Each number is 128 + 32 x the weight over its row's rms, rounded and kept within 0 to 255. Layers, rows and columns count from 0. Numbers have three digits each. The size before them is the row's rms in percent of the matrix's.

# layer 6 MLP down (transposed), 1024x384, rms 0.103, rows 385-421, columns 256-383
099:146140095126138061156129109160093103071155097133104130103150085138144158128112142092125103093136156185106142140168119132147176110140121139097102116114153092122173155133106147125163115147141121153194098133172134181138130109095145139075132118067142106163136092163134126163126171140072093141102176150134095102146154147159111082089113135127128223114074191160120153146105189152109115162129
095:120174059108116145099143103117152155117131099223068145110133173118168155149136179166151111086207131118035073108147110121108096092075070166088098086170111190177128109117162086155154117124160129084096145101147097104140140168135080086188139093083117153122131099128069039173110103134133160145156111146158105090117172095079138088165171129088152114146027094146086135133087156082102098149133
100:119139115123096157171142145148117144142167119138123113126101143097165129125142136152098114160132144180165127143174154152147145121099136150093137192102161116066180112049144123088151057090146137116163062145094097177123153107186158054182118105166191118102104137157061168120170112123147147098071165166106127076222119111082155189108109165126128106191200196095142069148108119179148048157116
099:142162141136054116168115128141082163109118111110211075180123126167140112128074174182166202110099158080173122165134107148113147164088157090153100133110147126147166113172119095098151101107097190126124145134094136124147106149144141088185120078106132142172099134205116091082147132140076132109128129140151106138116090153117146098153072175160167156156112185109107094052143137123159144055171
101:065112173145161115092118184102218119147083121123104093134177083080153104144129137114103064138107147145162112123148122082101108118153069143143130156130154135102111109123159100133160116155153170148070129117126146134181085094131101134113072155140160147111141130093163092109118112118129073086134145115125047096080137181128118078071157120046094121108163137085137148144152161080136109095172
105:188140127122109154109176118087134074139107124089091128138132115121146150088130147194100175199098184141091112129099125219096085117133084143100087142110149132127161148128081108109102077131073117156118148101119143138189126167122116163129192169085090148099118143123124126113172093088110187137155108179126119151083151104072149137141115095116070102065171132119138127141128101186082118129124
106:114141056094114130159078073157134159136144126127110110104174092191148138144079117149092076099095102131171141119168133069145122128178151113141124147136164147140072124165110130165100143163195116125157143124079139123060104179120148087171154155209153172174150134126154108097129088182089157133161146130157090168092149152159125137118099135091104131118175195095150108135118112152163108080149
095:130092176166122085115137125136088156103155119150135137168167145117119112137147066134111139119155117113089141082223179163094197182166110081095146123114131096087135136137136107124140174122122112105140100125102088151152156129128094114156094095150195201151148065117160080127141113151090110143200098126136074152098136125173149125157140103133168095172145171100131093082115153162139132176173
102:160125087119140101150144110147081129172151115058085154092126073148106013164124145072160131164165156130118152179148132152108099044142112104123121162101124129113127075176163180073107028111125115116138150158105178138117133164065126144178173161064140118090142165135172158099131146078094106146120166148127115159168097108083098146133166168175129133135111136094154173088156094161146155141085
101:103130140102137157064108144084170142136160120124147140097136089147124175088104087104110156171147085162159167169132146130147108080170140111113096126247115130123117154096185147129165086134124120109153107118158141097215094106144116157120070131150095169129147153130115157126131157098161157114154114134119098158087158079080120106142154154148136088184091113146156142075144173124135118104141
101:095182111194143127133165102159141152176123140145071082153068125134118158102134171106135122088175114104124107097187099160150128107121123125156204122085163118157143089177125150138154092151078104131102066153101073064086164199165082074175123118117111131133051104145095133039108135127125090158174109111157144173111159052131156115143150073144125128098150089167099169088202133136144097150128
101:148105127169138133120162173071135164102142188125120225157092112111132126169113150163099125169143173097153192129140085081121099076094146181131138141184055113154112096115122142116113145119115114123122143139104122103166140111102122140188187118148093110105094147122153152116144103108132165091056184161105135080143137122094163122156088156139087090194110140121159113075147163169157099114150
105:113185084133113140147095097158101154122114072166146074126090103115121188127103139185120109175160183120148202111129144159162093132134144083154081187121105139143187069065100166133122138148143094142166133142187140220119186100189140162094076150155130077129202169135156141132097108121099091079150152073091133122139213133147131115110138104085086129188157084129136118171135185150100136158161
102:121113130130173100113070138124198096160139140073160092172126130123112136133172104154151111163118102107126118120174082124147063156134131166096083108113083080134108114092099120036165127141144186139146100174159087180127117139141161125142114104151054168166149103082132145151116080087089094139205115173219150090141116082160078155130132161156141125157119089121115150133160109116098112130172
106:118187121108179111116147087105119193105106104163064139069143149172138065103096173128125144156114094156101180166099146112172157151134136093128176127175132125089097154103164072114153135216153100118150131164058121074153130078140141118088099133115101163171100092093061107116113107157155131130104131128140109157142127090104124156129121139101107134157106102119155121120143153148107129080152
098:070095151157132097108059101159185091148166154094118123116111077125120103129147176136152145117146080134168130149178134128101145161152140114145147099153102086114168070088137160140122180062175065114136133076178069121075130151107092160117152144127121119174116165198138137087122143111119151152152091135109147158121116091109072148158141144163148140145123203095094130141127141174084144136177
102:126179140143192156153099164095112137118095131114166119096188063139114163118122120137115087103156106135061138116141196129119125093103171141182174161102106072135093110148129069104098112103151079114156153175092158132150166146120118098189169163141179131108117103127071107115107138101118172124184103079153125099142133152108089170132139141153060096084186121113125095176053128110088098074072
100:122141152120092131160123146101135137139084125106160092078177130116155131078162148119104185091094102175118156100089136076183177122077151134056090078146151186117112154097128125176091119145112177129086123109093194108130142110131164057137122166181137186108169173153126126117136170079182111087129095184108102066190130075153156125166170166099117127205093126155147076155086128138122094144102
092:112125112112155134121113141129130123050100126152106070201079107131142081104112114135130170049136203115133106185150145135159102109113150158115098089122120129108153135127122090178096220159144107128111133137118132139132147131174081122079115173139169101068147108082070142159151094080167100151167116149109165153107130071107146135109152087153106121070160172113111124181127122090136171166175
102:108147148088159094139097087133096151133111135125136099154139077136132169134048158142070164134086099135162127165147171142142116146172142186100156094085086134120205073086095199129146109080155148121155097182094089121132138167090122115163096127153147153127173145189126124106111088082070102140117087132101059102155121134130163117127081129097162122113092179155107127151142198099134110192153
098:132047123103153086200169151143157077110150133136197091130123158139075142129171093105179165096103131144138131183137088163125151182128114074138147114123098137078148173176110142109174138133132121110072148187078182110097149085135143132208151140104109154134110140130122135043172093107072155132133104167142146175095162108123089107103136098113109074132059109130200154089140164118156086165085
102:110119135049073103158100162114153145100140106128085099091151086111093121095121117173163113205161144161158176172128181153075146116162083176162177093121166109087167090155116112126136089123169098156100154157125160141128160135139112139166144103081160171167131117214057112115124174138117100096185101091096202165124221084085101148149107151081138115133149133143025117110091099128202152130106
104:128174148155142144171108091100110115128112152126150124109157070068140141141096103142092117151167092137095106116092177078122139135160136212085152162139100127152148122145175112172160085115162083183099115109116143211128137121123087129159147155102156131129067153134129173112124122143137122088143156126093103127124080127096151119091155118096087150169142122104107132163148124073093165097149
099:165128139197168182107103141112134076111151104150148062207136078105136117110154121108141091128166113145066111122140117171087142149129144115134115168191108119142083153140130130181064164069129166147088067144135114097142058163148145202139150063171091127137144128104090154088174090169102139074122209116100193105130146094135168105107133149132124191137116083119087101123104095135143196149116
103:109130113125135130149079116140113152145113165153152178104093143127125162135086102163095128120091117137107131090137144203153172140129180152113128113185108087139151201142137106123138041137148141106111146100162154177137134118098135124108144102091116086149086150151086176112110123102141134142124088158183186145083097143181142157149108121137073115051116110145065152119124152119095132095135
104:065116102191092174120164135091084092166141102103165128154142145108141082158112123141082117138108130102135168174070152197137108141094119110124098119064131143138087121127115171158130107072112102082045113101165160068071104174121085097115221136088130102113123101101154115154129166190090107057126109102161179154151110099103132173173081138126133138119137143095176107125171182084123127067091
103:120179119129156106154149193210178172143150136144100127184120135138095143140086130134122150094146085135147134131124172040109202146164070103133179137196127097154109114174156096160122135162128149080091170103158145137122119075190126116160129153110134098138117123066153133102157123135137181122155151128126121086124049160130164122134107115131138129183192112081120142117112171080164065115113
104:155100116157159092131030036153186125181138126083085138154142094136137123140151181128158146082093122178072139140111182145100158118130157088139126110094081120126137106151165129058135136143175176175187171052160170150161132107097124150144144112034124122094163123160124118139152142116156121087078048098115063150139119164143090156119158154129149119124184124122140154129206119175184117079125
099:120125076124170148065103129067205131200156143191203193130069137107166074124119120170121147083141131105143128145112147129130216140104149150133150155166154180131173183097144093099124148066159131118191126106114153094127095189113129165173100160108099152139096124084159076190164140106140123073068096115179134119096185083125084116179150099121176108146131129124148127154184105145125175090102
093:205134114081152116154158099168171151136102104135175107058114139123203139118080100073070126130049160105086085129147131131108142132108101130125135105121090154142140072084090109138130119111155121133133118073087123073080105094183179119103111143163080160104165073095136111121119118106173154138136116104096159071183104103133202130108167136146118124180161081135176170129113141131138128053128
101:116127217203119139180127097151124198139088146143169118108172105113117098139106124117168136116121120133125108104117139135090177111100137138150136150130134116125102096217081143131132067152130125081138105171148166152157128102128062111125099099107091110129083138170173144082156104063159162161131167135167097119104139140151087174148099178117130092200111177105125108114064102146072175095166
098:216129140105112107079162083055150123119092161095073117115172087095150151107132179174075190084100071132183161152142153128255076145155143156088067144156134180065085155164127200117156126124169088160129127157158087130105092087088088107152139164149117125166100114095109078169112067126099156115185139131145106136157108132175126158069104159077146177075195109086096140161141142105166062139121
103:189126093114123163151101127125048134139136105113137075169111157079171133175090120143144139072147142138148078158204170127161119099113189154091129165149103128175147160090099174127104112120139085145115138110116165125118093110083084132112111139175141155125116110119111115113122132133035153117129120143105168148109164125155102073095167163150155081116135107188142051109123116159169097145172
102:097143164168188122092150096082168123131143113148150128067096122149150077127171082117139149128170117134109168163097128166171157121094142083156136086107108182163058151077093136081107165109084104107137130089139122140154128114172111124096146089139129147105160066083077118091111149112073110056118107175089081109098119174173076088097116132091116125156100123065087140146104097146117089158133
100:142142151115130154145060065084146085113116157117124124041131106154137116103094142120153143128076161090138164144175140147098113107145068135150109089132167154046105134072237106082108114126138180170096116131123065203154059147108150098135169166148084140152129156119170127151134184133125122127143138095088161095078167153126110140141132076103143166141134100145097135174120127146094144112110
100:091120156095126097160175109148114093089123077104091108169065061098115146161222143101154179118134179170110145105091181131161165114122136123111114097132157134134148166152078080135147162120085107174159104117137135201094123122066112185124195123204161163121181087042144140100098180141178106112130155142146150076157123103127116094188115157135184111143119119075130139084184170127120134127122
097:139083192093160122102135135098154164107109166136136174156106155114145086126174092120250126143118193137157143145058073145109132197129149113186166156130167150113125119178144094086108149148134104075156097124124142110199144098088136122182168104138117145086092147180110099134137147085103120047125142118190170129150145113171075108135153138128146126131117112086099068116166124151094108147159
# layer 6 MLP gate, 1024x384, rms 0.0664, rows 386-421, columns 256-383
099:080114132117101061105144107141131123079089155112172142065192172117134087098177118106151144174171074058142148142105161067162134128084145182118143052105109132164158084149175120092118131135185101104095153116161125133149203113114137123207129103086168102106123202140116147148167120080146083152144142082165109087151087130153143121141151085117122074121112123179149112123037091140143108159117
105:098182073142056124133180107078142136106110137099096059158114087084159109110129170116107115089114110219173104135087175139126120138118136102085127110133072185104139105113107085125133110128040114120118104159188120139142184128151145142115182053155167183130194121182064121159156088106118116116137128138116116120071082139129061142192155147082115139160149143075146137166125099131146129114100
101:122083116121118067155131145094139145146125106125116123119199154090141137153160170129134172109120098158125186127135117128145155154130133114192065131200151165152111140087079210053092119118150125122125145115077196197137089122181174109144162123128163077217132101156099148154132034124063099130163120119112101130115118100087159104173119096130224113108097172100090142128127137155172124053169
093:168103184108161103130159127149142168128086131089119106124092165187147113092128102127165197072193163103169128099130123134160130130128113117140146119078102122201159135092116097147136157104201097069122081133141107126143119123170148104100147082183176099154125208056160180123140117140114162137098071119138197163138097093123102174135129102162147134154113073092113120150166039124129147145073
098:114177206116053142144120133130133138102131070145106127146167140090134169102098162109091050165106155122106093077156135119151151102108133144067142124109121144154128163195134173102104135158117131194122135136096090117061156139131117170139153118139127091097102096094130136173143148091108128171082112117172145152126122145133131209155092135129075075129141166080150087208132165129123143211105
099:111144114103125123150105097183105143143088179085119145102117167127082052123122102119137124118197119163140099133120109083132136071169147183141082170110171187106163149108134093131147072116062081182056177125150105124134158123069140104113159140130163133134100151094148110199134208124120156073084117118151101078118100167143150120199144080139098138099164154148116050133113015113158173150120
099:162131160154156143122165110121081143068139136113179096235163094082053083165130171137140140112081153117099106183121157145100083170182150097099129150178121106172141091127121170164134183087095147167161119085138115150113129131147084168113161111082184161147115130064096171123118136123130114138180093063160127132130112199103129100092196136153142148155181153133169127130182176138142179106074
106:146181126081074064104083164095137148144146110141130118112145108124154120109109123080189099080151156105151102119169104162121093155164109139139173105094157166158085094144149083112114056177111083140139135122194162105147117100137149138170106197132204103038112113137139125136120115094170130168134140140135138050123164101157133135143140185113160093117152073157130127126165074121144110048118
100:123147053152126178169097116136096144095104116125086166128228120146138101164098165095112136111091139118136083112148123109151161091128126128189115116110164142124166108135122150117132194137133105140186114133208080126203084138136080132122149181110172142150126165140152161170118180170103118185133144150112126075157151099146125093130183099124152131108107163180091114174053118148152143084108
096:186097138173153101120142085133103213080144159133112124088141128137162168123118106120146090109112063138079115173153158082066174186101098116144097149118116127120138138098116142100124132108117114174067045192112178160119112125130138102188123118161134108106129135150121050116139116092170085108114133133099124124117068197097149094119175147135142174144099108152133196168124120117201129139150
096:115139117078206162178131191121165145100161112132117142066127119122073160103142134139122146075127128184111156182132144171117107119194141117143104128108095163144145160087095137125122064145134126110102119130168067113160124137120152098134113135121104158102150108165176224133159148105141150111113114115139108097181163135112132139093088136099085132092136145101173084185098124150177082084202
102:109118145137145148164121079130133096109098117140191218142149156158155141141151146033137164105201093161137156100119122136188138106120068080124123123156172145127062133194140149081151080076078124131132132190137054091135113081124134160205148131123175105115118164140099140119109153138160100134113145168106184121173130115162112141149152116162095100121090107114168126141139098094111087105087
103:053096137128094156145119147062105157142118159087112136138136108182099147150158114175134161093093113133175090153096132147152127142077100147158091173111164089121143152095111121133139108101099151098122140095110138110100160168156149105122136138080154087099183125141103115114088126123122158122113127170154129082116076155134107134169089188150170093172083112145110123131117137130132073087178
098:133101138121111141080103189143129171083159186100060112084133125116137126086165133096099114141110152096130074056135118131080119148098151146114159143128102109174102148139122120143149149077159141096177121162163087085164174154067145123163186071157143142087167133195089164131155157112118176138133177130109157130145059122132128227098111131115117103224158158172128112136138040089141150132057
104:082098163157067132136045118134088125081137149171186136125140014118161138132112104159155098125103109093094158159133058130087139186118108121126125097120132148094136130131129113102102113097182170116090169155151088120109149098110182202112165180080165090127077163124126137186108120128107176107121139130098198134145173066132166112120120127102162090117109138097155126142140139123091142098163
108:154124155114168103095114080147062156170168127160096137169092153126042098171146182126115093105132139114103127125072084135132158163157168127117128112090069110179130064161177137132116124079167136127092116194122153114114137081081131165159161082084131113120113125193159104146148110108143125194100090102158150157112138120076180118142143136174132170120128143124104135173156132078203118132215
103:072124157095168130178176162144116142172121122118117204083099161113163161134111141150144123115114107167152058177133141171057071071146154090160174160149142135107118129155058102157175123102112130152127179143184123101174123156174115174110092064099139103127153105045127162129126132106122133189135071157162140097076098190047160121143075134090107171130129233121150105147092127151152155129078
092:131166114166134086127118078123149118107159112212067130147127159103157118095088096139142172107062148148150073126111120136160171128124075168077057138159127110121088156145076068169067191168143184133096161091054134106114149113162130163117124114111136122041147120115077174127151152125189091140151125098105160119095078122104130115069143074151087152110203155170094072135066102077106196185154
104:071147078131140168091132168131156110110109122153157164167131112138122118099133199144136103167177125186051131092110122093101134133126108111132107163100070059142102113132117146143107108139146172147144157149180087132141128133160164121106144121118091140082111114110129202133139134122140044156111061168155117086124125119143143093091121160112115135103126076187138087130096136109081125137128
096:138175138066109130144023124114092149141104156092206092132154085120099097116141156122104132077126115139136053134137187089093098081094154169131187172143091130168099184159118120154164083119144160112122139187128112139117132142114190136161067129132128064152157129134177136082159150123069089136171126108205031120168165131164087147137063119156172116118132158128123101170119114164120133182121
099:100120141108149140127195113157132112103086146112155086105122157126131169139188159152121133055142160060209085076168055164095119080114155120172125132104127191069176133126117201131131133141069138177135116184111127148097131150128164151151098179138161153084154176124154144118112189182098168142119134108134134103151121192115154194158164138118131141111145091132125114128137103127088159148116
095:135169136120189153142091184178184157136071139098197181129153134131115088081124070078107203100170096155107125112150168117168124136109114089097131158124056086199077143151063114135105133132122135084137132168125124119086119138156108087089116125068114176129097065145182128141078123152099142072151106205146172139124131146113130144122099135173109096114137117132139092104115076156166085112096
106:110140139100079115178030108110050165092102090116172160105131135156138113230152125097095145121149084097160139129134126127209137119092152154089149121083132075079139112081170127064131124174088140144146092211112149126193180103131217129135082075133137127164164102148126120108150108188101187087147131164168100124150117089074114124109158094100143106137143155123130084169127159164128071087168
105:174151140106082173173163094065134106186154139138114186124179111120148096115144143158166167093118142143104139116110170121161144097133155125088147145148094120107240128069158112094152135148115157150120109140163123135145073111133169093102135123132141194142191078131151092174087061179118128138104148147093101127096074082168112143064149110106129104155096102125121141143170135130125120139114
100:156187124129106147115140119124080156120102158109101125201084103146093095180157092113128131126149094114144092111115187150157138187099137124148099106105127127108124186109125162130140148160074057111101139176149079109134177144177185135135113113080189132157140174185118106107100147115162137054161133080173112071076091171088249193149123124171134154145148151114133150097140135118156102155074
107:101120209107102189094059073124127071097066113157147166102149102105114142139128179095168115086117107120081114130102191158141163156105114097131108105145127118142139074071120118132090167093100217136173079090137124153119121102104096129120174040125189151062125140132128184141134130180189095136125106121111082111122158143100170100173157100107134146149114164127166127135184139120088124092159
097:137053166128076150091127130113131081128138174218099141116113111059192117101128129200114138163080117185125083118171124151087130117058129101096194099151106162121110121175137106118086112137133096146151096155120136060070151147210048065126133140179127090127147049125086119104132130111143088123152189184141145136158138097143149054139153115159107116108089059118101131143074163138118167176109
099:123113147100150157086125115150130123113096164147144168080165097121060146111147140075106111105223166147139041088176118107142103099137104118084109095116125155093036217077146104109099132160118052070164140141056098115131150132125130091143142096135110179099119086133113111122128120111190150056153166098139167119138121122086147147140129139123082137095128165127131165127175114149133112117091
103:113164161155106181202120119113163147126057087101172156096175154088157069110127155167125139124097120112109159171093190108161209108068163088137180104150098087153107155149109193154085127153146093056096122125079104146103118151188173091201155128128101098097079126150150146164156064072177133136123156113191133092095110118110160159126113108142071144145090161104164146090095178142122119124185
099:117183140117057149083083159111090126172126171137123098194134104126100115146095151128085099135127099125105060163099206081180080150151082166141103160119086137112156201157133157130158136126146133165163066168178130104130172099091099103135160119117102092141183104113142086146110124118135119148115121170124173087121096181092172113120156183137100138105126138135138100122086157077193180132165
097:124178131144165149136108110168160138137076130123110125142151129081158141138135127136133077134125136186119059173127108150175135166152166135110100130134112120164118118156165119162087162072107152111168111121097080070113128165141055159184084180097130121119152113106095131119098143161150075182138110105116139176180134121131126132121144140148109138127157114114088075144199096161096078099096
098:129124128167173110186130163154052181067112070163154151059066092093134159151128087162071136113109183166136104190093136131184127138168070103090143131121137113116139135112107108116141144144135165084129105142135159145127093121110161095140060129100119131079186133117119096119173126138087136167067099073158141143136146146121104169196157093099174117124166100125124144109145091101141142154101
102:096132080140175172092118181150143136097146164080104179094171115068091132086083124136104124107152111135171131089105112199130131143152174159193163129132130111126093177098087196115107130117129185104133092129091184206145064129130109124102131145109141048093099168173146113157123105198123113139104168103116100164140092109136109141157083180155148146106111150102096109160189111101140192126148
099:148173119107125067089132127165142136095130126163123097108118184106133118103099089152143139178178131175119184070096181112145156151158159159138081132110133163120141119133074133134058126097165119155087163110151174057123179109102152126117143122154150152072067132182124102090129124101185136153076089164096145081119130162108164115138122190172124067138089080195121121130138079095141115100051
100:128158124133084176145171161078135121148070092145096114134193171107125067158109119118150104083045120170117150162157159108145133127111148097106134111111098119089124189088141140153107156124141151146180114143124104166181061176160120121110112144190123117177194167070094111138087148095135123113089143115110164146124111131134150140140161103116137085140149033136121117065103081135098115182126
098:111163114164108137112176121139072112098091186179142103163142135140128160116141105126084116111125184130130180099151111084113098149113095168123120158163110145159167121127187125107114079155119214122127142076165141129080130128109151137101102071088070113071132096166128122116121102109163184123139102138160101098098101139172147144090164121105064126058113115147119125095135157100103085095159
# layer 6 MLP up, 1024x384, rms 0.0706, rows 386-421, columns 256-383
100:051130089148124110118110102136120108127125142165157141156141144093122127104151125146101130122117124130179165091126134090138136105121083183160144150052173149105135141147101162136099137148186115083102156168152128105129195110119171134147132105123127153072084148161150128123172114133152106199082112105098148179135129128141146144127133075139058122062155047123132152183169105122163128144037
096:121090138177166184152147129150114119152097096156119112151141130177105096139062101087129169162104147149142170106072111101078122135125184118172097157119118192170102091122157139140121159089123143195147105144121196166129131140142101190168139100079176139172144102085092126088145107138105079141095093043121135176141138075104133066168069096207166109130140161130097102081147107135129144118131
097:179129114183175134113121118151101075117133096092184128128152160195118116131073131176110081138163095124137121142145128103144103135033103066152150097121116160074132095157152161123128125126197107147165178106133175125137059134133151139152107102101099073162095159138081097085107184125126070095155170190147151102115186157168128145109143115099130088156158119168148093165151191110159032147180
094:134158110108150126100123115131115114082145165095086203141081094118063147086165137168108166153124127134135104120122124153113110123158137115123130137170127094134179170141095103123200182116134117141157139123142119118155174077138107080144154168147132079173110122151187119132145134121090163087075132115064133162149108119123152135105091136191093105223161091146184127111117127100114086129047
098:141134120127093103101096116166113156170161068145147145175135128146170091185159091100161095181074139122140137089131162132082118136137168149104096147147107111123154084131158138080143172119126145080102103100108108089138133141116202111126125119125169186157162110173101155145191133146160155087141109106080114099070047151125147121088156110058158103088115118121171159120189085105126142109112
100:117150091098126121111117109160120212104167133120106156040081157100107097104156140156106114103109085123145151100111150075124102128116132211127136159196099187161119112137138137130115119136176163096147113151134088089096134163145109115097126176137123067115163085201119107116156115162177126078100164126158161185155081162099133161172125175128116054144150069147092112112128133065149125161105
097:142145180129141122099203119144096124123130105119120158094084113143142156118129160126123100137133126146115111121133111142162094138109144090142113092107186153114153094114100052126113151111157135146134171145094146132145052144157170111129090152140126079096146171165126140125176143075087092121101157111112162178162142140177130146138158133092153135110098163096059128141171133148150146076114
098:125158114126164137196106152118129128191115140109093150119129129070118175092118131093131115141151131123150172138131105136163101118204102096155136102074171154146112171074162105133095117076120148079069105106099092161106120120141183117110054099118124120078114118094141128084091136056127154106067082125075104059165087096127151088112105155075143132137147119103075134143080106102098088128178
100:149114142124134106183174171153147090068141074105086051179103128110118102133153144092101188085145128092144099112140135140058153110203088175140079134112110118110119138182169138098124169112095161090158131158138219120136083168157122121141172120175223128200101145167128152150087138138133102129110104151090213102085078133133140085142132135142123154102102107163105062164121150154173135120145
101:139106078122106173132145154095140130127129161062169102136178138144154102095166146091107136095139089126172056175137161109182090161143064099119073151150108164166089141171124124120135120170135111160125165117191154128146146083135109035124062159110139126097066125157143139129137137129077088115128122179111158105134217222114118148047123091073114110126084101104108116157148149075105101094142
096:168151080118128156138131089117137099090142137135127100126124039135161134155151116059143150145148098127151042100120213096123136120178129153103112156116170155106090161149138106113139151117158140137102149099113145069128129194146186222122097107148121144146150108117173098085191099102170080113171123188187091133049075123095105139133117139100149172142196146127124149170177098128147171135079
103:136065109179161129114110098091152171160123107144151072097115136085095139126136041109154109150195112147136155110123106099131133120122154150134141111112143194097131162085180137083169129067119170183140157135145108141088104152106182131106160112099118114095140083115139159135159105232156176114122128162127160188103139103151170142110085186111138079098130135117098168137119203093148149120182
102:069144150147187122147190113154107139136098114177162150123101135164093162095146138165130136144102116119156166045157141101139148132105157109117137147069139111181094098106158182152114216118123083070161166146121150161093155124185136164113062125199077181128168097058086102103140158119085123171131173186125113099147133096102102109188108096086137077068137107100131125125107124157119083183126
104:090128103138169124164165124141129120163121144191148171068066160091095156157111121108102143116122168124137139169117173122111133125178177122086093095134112131133057181107163181090139078119116116092091108064135084102230079104129111091139120076118131135084134149144128155172086091111141160072074138125143164107113100110139128072088169087171105126122153145091178141128100153119118126110135
101:053151183120204168083106103124092172132134125114139084166168109126145156167160145094126131079118119141105179146201138077144120112113096065070137049176145126117147195124149164112125129093056158188169173140155119098114090121115102184135098123125110165116128103085144098129123132133105102127144106107116176114119127095113160087115153192174163113118130121067146078108142162103182145121135
102:048116109104123133099144135143094129144137153112074159166119129142173154079158124132112162112130165160155091106114137160174107190091109077132190098141091136180140208132075112155155103161188146095115096088126088144089147105121161159134119104143122192155118153127157157147105112080134187112112139117058101130147111183154124117113117113152128164115115155188170167067119116113158132183137
098:156155203106170125105104134123098141121151118114105150080143152100143150087090087124112119134164154125153139158133087131161177115121136152073138069174126140147133108107099216149087172177076076109182102156132080063156097143117110151150121113150163167121146078098146136072123126072102137087103126131153161116172168126172074138103157135123116103095148118118121135078170160150156132091163
087:108116208113134104152122208147121097112119152150160153104150134101116157191099118164156094153086186097105163102086123078116178117094154123154116107157167069176116140152145108088113077109122124120148133141126157098161115111109092124134094125105124061080129122183152147114096159115121109143130134126169178194156072097155099105126123150103097173161105119121132147099093138072112162060174
101:212217121111129118177138100091157134115115147103142165153168123044101125116156103086106096113139123184174108114140123125080104134170099160091100092167096149114163179074120117126140188154095168146124150150119102163102090131067149147133125162116194126131164101149143138122135133123031128169124133072155099162117127190112079143110163112154097126101109088200091101126132074118073184142110
101:151140080137083126133100096136106149101088096117144161154121204172194108198145135116133122189090165122142128124198130139123158141163111135161153148133096125154138084150094130091100188093137123186076086118131124124097098140115161213110154108087129106150127156087069109122130092099169139169139144125189178120177126146145065139108147177119143166087142139086057134113124129118110153059118
101:128124100095177051111083106130141109109135075096116120173096102150081149093084144111185169129110158154131154156131111150145187201155150158126127068167179082153141152104090081087114094095165128152123139146122144116098041114139156060086134109097124171150132106184140109084149137126127068096090103086145128151144117057094061159144148188122117173118085159153161091112082091109159098164119
099:170138088138133075145169123200074164079123190121159153149119140106115088120113103068113091139165149143134137151174133079087100121085182112133133063161136097126088153052206197068169107108114094097156188125114157132075154144130094149117165154117119133076150096164147134188069139126102113127153121100076080126105096123150099142132161196127133111135116148128121157154132137153164114113177
104:078196135167178110096184164096101145123119117152079142174111116118121178136098116115179136091151157116134147146146126135174084173170165152055066134137084132111093146086100135080152139114057137221149145148117144136051117143113151131116158175168149162118150066106121147075115102177121107143147175151152116091130092188108134152136158124099152141175119130186146102155123150111093149159103
101:086116109065067101086167132093118128137092151169099133171074117103136151126075135077109105120148163118161165105149101146092142086163182165159100137042083111176143119105127169179108104167115170140103133118151181120171150152130143168134108139105110116120114129096167099135136126098145187112093100123166073118130089109150108134164135137186136153165135154128135090122154130136188130118082
102:138138137169135192142123116149105156140091180139101136115056120179159130117141059024112183134150124168147119101167101087159110183126152123119114085127083154131161171085131158094179137130097100147134149142108132150159118183152184123078048153121084093113079125132113111149121146144155111202135185125147122098130115118119172111152110206158151066162123135127126142141181161130175150134136
104:203184151187115157113148101139123152114089174170174147121141161135115149152124129164135149156146141156167144147161117121136124152242090118142169100163176131143141133144102105161066115106151080188119157113194165141135114113171080111118140144132115134128114115165123075133120191143107175110109136184042103123099111071180119204117080110180102137111156106122151146161119109099135152154080
100:143110093143180117199181129152157165158091110098136181092199082215149135169114098116136104150187108121121114146130085124141162120086147143074112110106110057175084167102066122120130103072102108153113148136116107158157134118163140109125099113140111148139076184098105146126130135131162130133177152137164108123139129106141153160138135096177105131181119131106154100150132078109145163096117
102:156111142151155148140144190106125109087091157185116139121098097143160079106088149129255114118151147114147093060128141147109123139137139074150117152091195176112145116145109128155112126140119085175131177116105114137149189197167151111136141130140156071122134114110132086123072095188073105158102173113166133139101119134167154169095129120092094118106100088075100147167098079163123131126125
099:096135146160152130158109204145109100130137093168123153137163087107100089134174101122150142096117131152083195144099160129189130160133082095134111101138110169149128147111125122123113102112087124144076126178096092169067182110098126125172161138145083139123158095144099100116123113159135109105176126149093087111108170116073113152213131077132089111077115117100127149136174104111089098127113
100:121166168108126158159117079133129115115119097126115144080118113171088136138149143144156082063105177034102084143160185074161126125119155173177131097134125100152141152104142152108106144161118111097051131104120111162106113093138174127133188119123111135135112141107082098124072136081161095177174103132069088160133168146157114066111151077168149117097185147090152147211148124182131139108173
091:139162139160129105114082087178129157078129158086094120175136137092128119167117071093171056131057134144157075110071141129084155109121131125102154208118150095132091154117127144082199178140167144028142118132166099149139142141152099103160142070180140170109089093140105145153124081170128113085133126091084137100150176070110127112187161082116136122120112131137119092093120108136104101135151
097:073157138112169116144157059108115095186185120087114090184055121134139168137198186123046165125112110063172084112095111108140188108049132164100084131129154146142098164099163183136095105084072153121107111070189086159160153109132134140131097167148164100149125136068144168116161123120144166113165094144105167135132120114151120123212130089130124144118173129074078171168170163030092098099118
098:156137124114132136085127076143139166105169099133100119143104115173193154182193092119172156118151180145108157136183107175132097202144157098158157148100189179098106097121170198097184118140069119186126168088092108096143088135090087126116089127107129142124122145147213134146131098117091101102117166164185113165118107148154085164192138159138150130099113128123129092151087116152170122188090
102:149096077125134196165150104100171154071137116069069117111131190150116087181096137166134150099155115084088170203126138095114102171084168035151125144158106138197146114146199149130114127121146126139156125102156096094111120053107132119053076204099170122111113165129181093124131082148108122097137106149118101168185121181169069123095134113101173165123128170198125070096168139110116155139124
100:069149123117169151160141142127151179107153177117156135153149113153097121168099110143076097104120164107130145135108100079165120117144149163103120115132163130157137119159109100187146112081085105087150107071110094156092128133103164096157152101129113172154143133172139089164179141183146123122154092147133066124124124176102132069106063136155221145076151151123183153219116139136112092113151
097:145150141142105120128104115137065140143099168130108112085114122095102152113153142150167081084126145100134112114064135176174129139132106074126114147118062141090105126109094106145159151162125156198100175153053113146139089072159116185106057199079162113152135099149154124104142102202138172131104097154128164152137169151151148134097081124055100137165088107152145138147172142117165150090158